{
  "d_model": 256,
  "n_kv_head": 4,
  "activation": "gelu",
  "norm": "rmsnorm",
  "norm_place": "pre",
  "parallel_block": false,
  "init": "trunc",
  "init_std_up": 0.0191,
  "beta1": 0.95,
  "weight_decay": 0.0,
  "decay_shape": "linear",
  "final_lr_fraction": 0.02,
  "batch_tokens": 131072,
  "train_tokens": 504600000
}
Each number is 500 + 25 x the weight over its row's rms, rounded and kept within 0 to 999. Layers, rows and columns count from 0. Numbers have three digits each. The size before them is the row's rms in percent of the matrix's.

# layer 4 MLP down (transposed), 768x256, rms 0.188, rows 92-187, columns 0-31
108:502469510495491505519498496506491486483521450490545483499518536519528444521503477544502475476528
103:511512552548526485542420528504517503505512478446478518508476527478499480489502494536491512504509
103:519475497515544496508445469510497491521484489543528512523488451510467517512497510519501505510495
094:436500508500475501505490514504465526465532479507510463487518514497466521500494523516489505472591
095:495514551500497527459498522484532505521473495477500455550499500456509487493504516573488486483497
107:485461524527465511510461473527472487515488501466471562477517504481518495509472478540446464467463
099:493550522526514531499517512546528490491508504492474498491520539435499510510515510517494524508489
100:472520467498502506511505485516515542518459533537483469477427480499485478490527438540496455497465
100:468465516503526487542527496496561564520526459535500485452490529474486473513488489491522458487479
104:512498494505496488497483493515497471492497525555508501540494478506513547493527476525498466510538
102:499522520502488503492475502500511471505478493497468461467545503503518502484456483540488481459501
103:469486486488522491499484522493502475472461557520456473511429469489486445492534494483480478544493
109:466510477523491506519539523517514472451500523528480539528523459510494517517543507443521518496560
088:488457536527490492490507517488494488483499520506492472487511504516530508499477541540520515474500
101:534490501517499509542519470489486503495502486481488545504519508489567515495504484500501527481502
096:506475490513521486509459535517506483527491536491464545516531454541488448486493545496489513489560
095:493476496517517529489452486524477512475482482472549505512503527520533513535529515528473496474540
091:507430495494482493481508456486482460482492525510521500496483530507467503502482508524505468502511
097:502514486518530486527536477529513523476494524471569486517517515482508538485503535486506577499480
111:512499544503484524519503520500473524551539479465487484520528472502498489488491490514523531502504
091:488514507497526490506498481490511514450516447475535511474476464466484506502490502463503464494518
085:505540478460488498562492515545512483524518512535470478487490517507499528514549452524494488506510
102:519496497510456483510475539481486468488496508524528545487487488499519467483475516486484502486534
095:498516489491474463490480501510462522505524500481523550496496512534470511514461522534519517465505
096:526523489541487519492486485501518538473491502457457507518473552485506476474491489482514494521495
106:489471519481484537474489529486514500507515515498510541498470521482461506471495497488466492482479
098:468474488560476477512475556511501503510496536474481507478487449475512491492480536479450470544526
098:533511479505510509532440521529542541520509511486437479507500466506516436458527469498485477486487
104:511513481546507471492512511472547477500506506517544526549489499518530528505493474507508451471521
099:469481473526522482497500477552487484470477482503474501500505519504489464516500491484492511520499
105:556483484512464500511546474488479496521496478502505454464503452461555542482494479483522508485503
091:487446527494464491497459450496481523499497537576470434550479459516475476489512478486544500485485
116:501501529500555514481529462515507549517527518490495520508470518474509521512508503502512458489498
092:536487493522490477462478496511467514489487546514509490539495492541499504504521535487464520476532
101:468473524459560481462481478516509507465460505505539503555542490504491529472521554452508492527463
095:485488479525530471522501472466480504521478488514465474513463470486474476502518503548527486466468
099:471510523502541511516457509513503506461466490474528529521541502534466468490497505505528489502536
100:465531458501464489515482512471489454515531503498480482482504463469519506483459495504456561499501
090:498489507495465474485470494527516485466480490507496512525510540488455492475492506510489486489531
087:459479504572487485508487486487472482521484485508488478469506523520444483514522470506468475514551
105:530499518518479484536475469526473481501487444458473512531476475514474529490481478483488509494514
102:527541512469457514492514479486495514528463542473493524458513535513519493521512537465511473455498
089:567478505488476486521502469497514472485509519478520529497558513492478489476466502493538474484493
103:457509502497486490493520530493542521513502466462537506509522523493448527451499484453490513516498
107:523463511521507520491454512535537547527518475512461559505506505479507536536530493533473504470477
095:494519496494526520510489529509472501475477527483483521469497516514469494474473501504483488487523
100:507523501466525479521503511490494509476462486488469482503486519542532499508522524495507511480509
101:521482520484468503537497505434463502463504525562499471518466524490476479489520487432501482465499
096:505491520522480500521499505504521508468514499525491535501543469536526541463478500506476541485536
110:513507487514511455508450522561504533491514545520498494509483504518513480482461495476468498472517
103:469492498497511507527446503471541502462519481493491474517481525517472471465468490495472515482543
097:508462497491488504496486493483481523488467530471506489525509478574472518513487530509522522499467
104:496475457472480460514462467523418496444486479505485470504506475495493490507556497498481489532493
097:465493551484456525501491480503508472506478477487504534527535506529457506532531560521474491472481
110:486511490544542482508510536483526502484459510553449494551506518520523543527480518449483496465482
089:514515465507503490481479508480496481494515472507490466494477477540477537490521544521508511510493
102:441484513457481487475476509470505528505455522523494508477470501522552483506497493505532464458492
094:538438534501461517504513513520517497486567471487525491543526537486516515505524474550485489489488
093:471519478480536491474560505489517522513537524527543472514475482521478542546479476528528499491480
094:485507516445471519501464473524521445491466463547462514506513491502485483526468519483531524516529
094:462509546503510457472494478475487521516502492491517479474482457490497489552487511503511496503491
105:505501495508475478491503463470481530486506471504479473539473503507482492495547529477518462536508
097:502513528530487487544453449517478514524567505470529453517505514525468435517500504493505551500535
102:579467509495484522486495485499472474542492477502462489471520502468518515529518499533511488485495
104:491512518509512502523465498519511523519477540510534499527461518518499538471488459501446482474495
102:525506494477528506457492516466505495479490463481493475523515500528471512515523508503563490471511
081:515506516490500482531464484438505454470500482532515509521546483487454518479502491536490489547510
115:467479546480466508518455523517457514496502471510468491493482492475484514453503520521502485480512
097:509466529469502473521513548550546523476510494503495503523497521460495473556491511473484545491525
093:502490491516503471512458513482448547516475504504513500462491486484486470501485489548504480526506
102:498495502481504523433500520549526483516505501488512488535462477550475472517506527505492531519480
104:496483474496457514521470519460525465477437503494509477549475520524515496496463466514469492478529
097:473531503505502508488511523460498497516497494512502508500558498442457499500539505478492494473485
104:484509530514512480483515520453520500487534510525522462476437460495523517503491500489482501490507
100:486502492496508501505445564504537481492502469524501465489512483526503454514537492524518517494434
088:500511453514491499509536481502482493515501482533514481493520502524521485478507455524514507511492
103:517491493531486486473533490464510482502482458519514533521457554457528499487503481503501523484486
110:475477506522506512515488462449471510522497464454461456543497448498452529524492497498482472465519
100:532511475500527484508517523487485500507464526527489509514538469526447454540489557496498488520514
099:508539501540517462523519479537532533522465511536509432522528536539506506530531541474517502475495
106:502484540509507472440464485497525484508538496518511552466526462563474478498501538516455504509528
102:513540518490513500459474526477504560503488484491517487488513543494527526451535506492511520462512
102:513486502556488524484507502491471437509505536437492511448469502493531475470493476467496516490465
108:505517499484481503479508501530518500501494465547482503497464469509501456509515468480516577526464
107:505513506505506541516471508492492555506491476502505524533501501487447489481532504520511490478505
082:499506534521479482519484513510508486510477513508469487491480509501514510482462532476512486474520
103:541501530512497459524513535500495491522468501516481463509512463544532578516527520542490434498509
102:539504523478490496458474503496508551482493515530556480509533536509519471535499506481496511457494
090:482486522489494507502483489497491521512428485490502456494506472496510482504517482539486509474523
100:490508484471480522514500521506498450512561507503508530415555513497509509479518528574502542515534
102:506505553523534502491471502530508522501453497515521496496514518499520520513505471526470469539506
100:550469505540497509507509486498516487525501486530497481475470492505472503480466501534504471489519
094:519521475525495534521495498531445516454482486524457472507469477512514476532469514535495474505482
102:510479505497513499535499511540507464544489485444511491510538502472536518498469530506495477519464
100:485478533517509500510453497523516509505517463539507522527505522502504520501498504497480516477523
086:549537464518552515467455515513446497523467525470495468463497485494512422511513490513527535536511
# layer 4 MLP up, 768x256, rms 0.195, rows 93-188, columns 0-31
101:502521468515486475497482515530523540532471510521475520526506521501498489512458534545443435500481
100:530474456479523485533472498508523537478498482440480540504486486520500506496498493492464479493480
097:494528522521508510482518510481478555479468494492525530506515533441527480511514457524482541471477
094:524517476462541541571474500506480483505519494542506486537495494433512507475511515471458479513489
101:440530529486472466511479477522511558517448507488511490516514504487515533531524519473493457517462
101:487495465499487490479480500519528528445509473503487502475492508494527463526495463520478521488457
105:493477477502449520533453517527518465498451547463515545505435482463503550484527455455507502526484
094:490432557515493529514489497479472534489498501525539551484495519472497519515546456476493503500493
104:463515495512507477514528500490499522478464496497514509473532490515479493472496507498509495508481
105:448516508482473468479523545490484512530508486514469485519495552471470539485497539477477476485505
099:489554528477526470525581458477505465535482510492491478487468518479511485541494508494504464557504
103:475478462487484530510503523510502522510512510522486527480515481461528515490549484511517545515448
089:511519484551507578551526504471502462515514490517511521518500493495489510517497470505538517578483
101:503541537480482444503462496537486494467495528505526494534540488537484502510463461535502539524455
100:505522488476470503541495526485488492508524491508486526502509478549488498527480490511445507530512
095:504481518468538494513541490500468492517564455486546488476541437495496529498493504483486475431544
100:471482504497521513505517498484528539526473470504506497482496532521476530501489456434471473500531
096:476478503541514521491538482504453525488514506492470476492454527517472476494512463524470516490519
107:518492530525477508565461536496481484502495515495505477528501528505474502511520464495501499543516
093:476463506497479535531517510490456398468503504484501540508506483531527488495515487519477498486468
096:491459526545474500490507463462508531472467519503469508505503502529514473534492528474513490496512
105:498450473454487534490518521518493518562555523532492494506500471515457446492476507499517491488496
096:481516465512506497563508503495505467458528478482503493540484485498508512489499476499498473533489
097:506496511461481492474501516486484495508540480515489468497521443537469498489458497530512516490479
105:490569518490504474466523469528535509532508479500475495471496533493473529501504550514506503490487
100:519490508471514500527494505529516459457458479560521516501468483532498506569514521518479501513480
100:508485494514506523538500525502508520494535519498493446525505499463480514481521525492489521484495
098:516528476523474500497514522487462458482485496496562508483521517495508450533472485500496503483502
100:498516502514515514506520542519501445507512516512460471514459512491444460534508510496526478470463
108:548510501513526483507486456499493489535490582512469502545484495470518468516471493500556443501478
094:504470473491504476524520497456499504536509513512527508483488463523519531491499486547512521519520
111:490491525492517525569524518487467511481480566473501551517533530460474521498519512550480506538530
090:503496496513527510525528501521502463443522554484523496482511508450479486459505514496498511545480
095:533528517498469506477504531481497470540509538561494461489482486488539507513493524527492489491481
098:535470454492491487506490483486552531486541484524520533506479527527528499510478492506527525491513
102:507502483515489492470514481518506485518499526482502440489504508500537496518473521540533465484515
096:534518497518479501515510495475512498506541529493450513496561495527498478515489505499500507453459
097:507506477499484504489486485518482528560512492458480531499511474487506527493538521503487507505502
096:431487496509506478497533530507474494496487503502484485486487513504500532495477477493468510523532
093:470477523501540497480497521518551520476541543523507467430510464467532471532496546482487488512511
104:468516489518500510492538526525489486463510500486494483530494496484494515479461477561484471451457
098:518513477526508523506481500542514469546451555507505438546463495499551454505518508510564492563468
104:463527478530497482521498490508506504550473476505545493500509530461431524495494471468456473500547
096:494493511508503511493493485507569521533491488495467511543516498467505527509468501514450471474507
102:520481478492542497470476517506559474583504506509533493523541477530535500511479536551541541522500
102:497490485503558547519522504500513485520522498461484504492460532479507495489564464481532472470494
109:485518480460538486496492512523521488530495474535488499518504512478467498501470438480490512503483
100:509494506544509532492538505514520518437509529507495493532526514489494443468488525513483508478513
105:483514469502499493511505517536449511521500495517539517473460485495476465495476484452528493484489
105:488531478489518473498506532516484520475543520515500534530517505460485523499554533486459518509507
092:502514522516424512512490470510513524493478502543482516520483513555483508471517540486527479454485
101:439525496505472486493447497470488499512502479514444503506459484460501555561521550490502493485512
098:459540514464505482485458493501517534500522490512500540493504507467480499519530518472526511482490
113:504530492523500530489531446522488463485523514525472510513527486481495509518541466481512484518501
100:504469499497500468535523501508504512509522481495493507508516492519526512462499514504464513502500
097:510473539524529498514495528471451486479437513496479533512507522489494508502490519496488527437487
096:509488493511476500496479519480472522460475509533507471515484510483527484500501492468473479552496
096:516516497513494508499519517487509521513507507515499508513505512529513500438500527493502489470508
096:548530469487474487526501485501445479490469525522497461508496520526485470515509495464522520533482
097:530515487458452507504480503477493498501482477518492473460502478511504474487485531553486518525498
098:498499520492474504506499523470489526488540455488504481491463520511493533499495525518573464529556
099:516489501481487499484489499451458519527492509547503500522489509501477493516485513526509496475506
105:499530508518524537492495525472508497549515461532465525524497518504513486479460499561468502439498
101:474528492510517473521500498510488509522533514523508520515464475543488518526444520500493460547504
106:507480479478493548504497473499497492501502489499526490501546496479486496464512473470515471439455
096:470501494446526488490532507505495562496509510492489475492478498485527520514491447490508502458498
110:459475489462490496505493488499468510512526511484525499492514492505503484466537486512452518474489
090:524459491488478505489530530524494527484501499474478536535510461481499483517537459489497472492470
095:492543515504508509488478477523509486512509529498513477530551512542506493469508535508495491496480
101:485482471493507502446499473492562513497505509520536524533478519515453495504494477487459484483490
110:451495446479495577472474514500531515476513523539468498503470508501517471540489503509511479477484
092:491567441517475490481528524473533458492499494530511504520531510499521480514487515538530462545505
100:495506517538503490459509483453517516476516502533485507511441510512494503551489505522486486469452
102:526470502535497493534501509557495489500479452494522533515452510480480526513477464528550446499504
098:479521474525493512491526487531478476479578551526502480465513535442532480517498480519509508550480
096:457502508534486494484496509507473491479480488491482483492509515507479492525490479494488474486526
107:507510492484486467495482473495495528508485531522494506516482514496534473543498500475524516547476
103:501508544513484457551512462477504551486446488564464518483507496491497497518466544519496469540459
100:485519485527459509474480491468477501485495517464497457559477442528492485533513484539455501517521
106:517487505520460480448502491499487467509538490531476485470486519450478547495457508468516471541524
100:485552482436501461482476537521475536463519514480514488494452513527527470515512512499489523473526
105:486488476523456533513492544479474510456483484514481540492527473532502520519529439494464525517500
103:479480521502469511513519492480547517539498533534469511404503473462502481522504433488506493478476
105:448527511497490454491518473556507467508494517527532524533496514485490531489496515529547480529499
090:492521542494497510449503528514492517518502494535474462512518527526509477520506443533494576518480
116:505545494467486544483520552532502515496502482523514482498490504508477534523508531477496493534479
105:506554503539537520504483493505476489515527482507466501517522491554521505444506517507500548465471
089:486472512486460538507505524494461498512527478491478506529483551525486496486490513472525500519489
099:544485526536512489459547497465525552498463479503472533491517478527482510502486497469496505449556
104:507457479475525532540487508507513475467521473502524492466491547436522543521515487465484512474516
103:470506458483519471472474506519544474526508525520494479456477541479507456497472489493486531529515
098:509535494487500524506492501507488490471459511526559523518485516460473500519511521502485462494500
105:496531512448481521470488526444536496511496477503487506465541514541490499433480530464491501514447
101:466518525513493518467483506549505497452522488469503509522493532499494487477506519512496511503504
098:496502460512477521498527468504475532467481480483466472525500524491490508494510541498500505552492
089:510508525487453473539492578505508486464496494480492508537489512499532490519522476538507487521479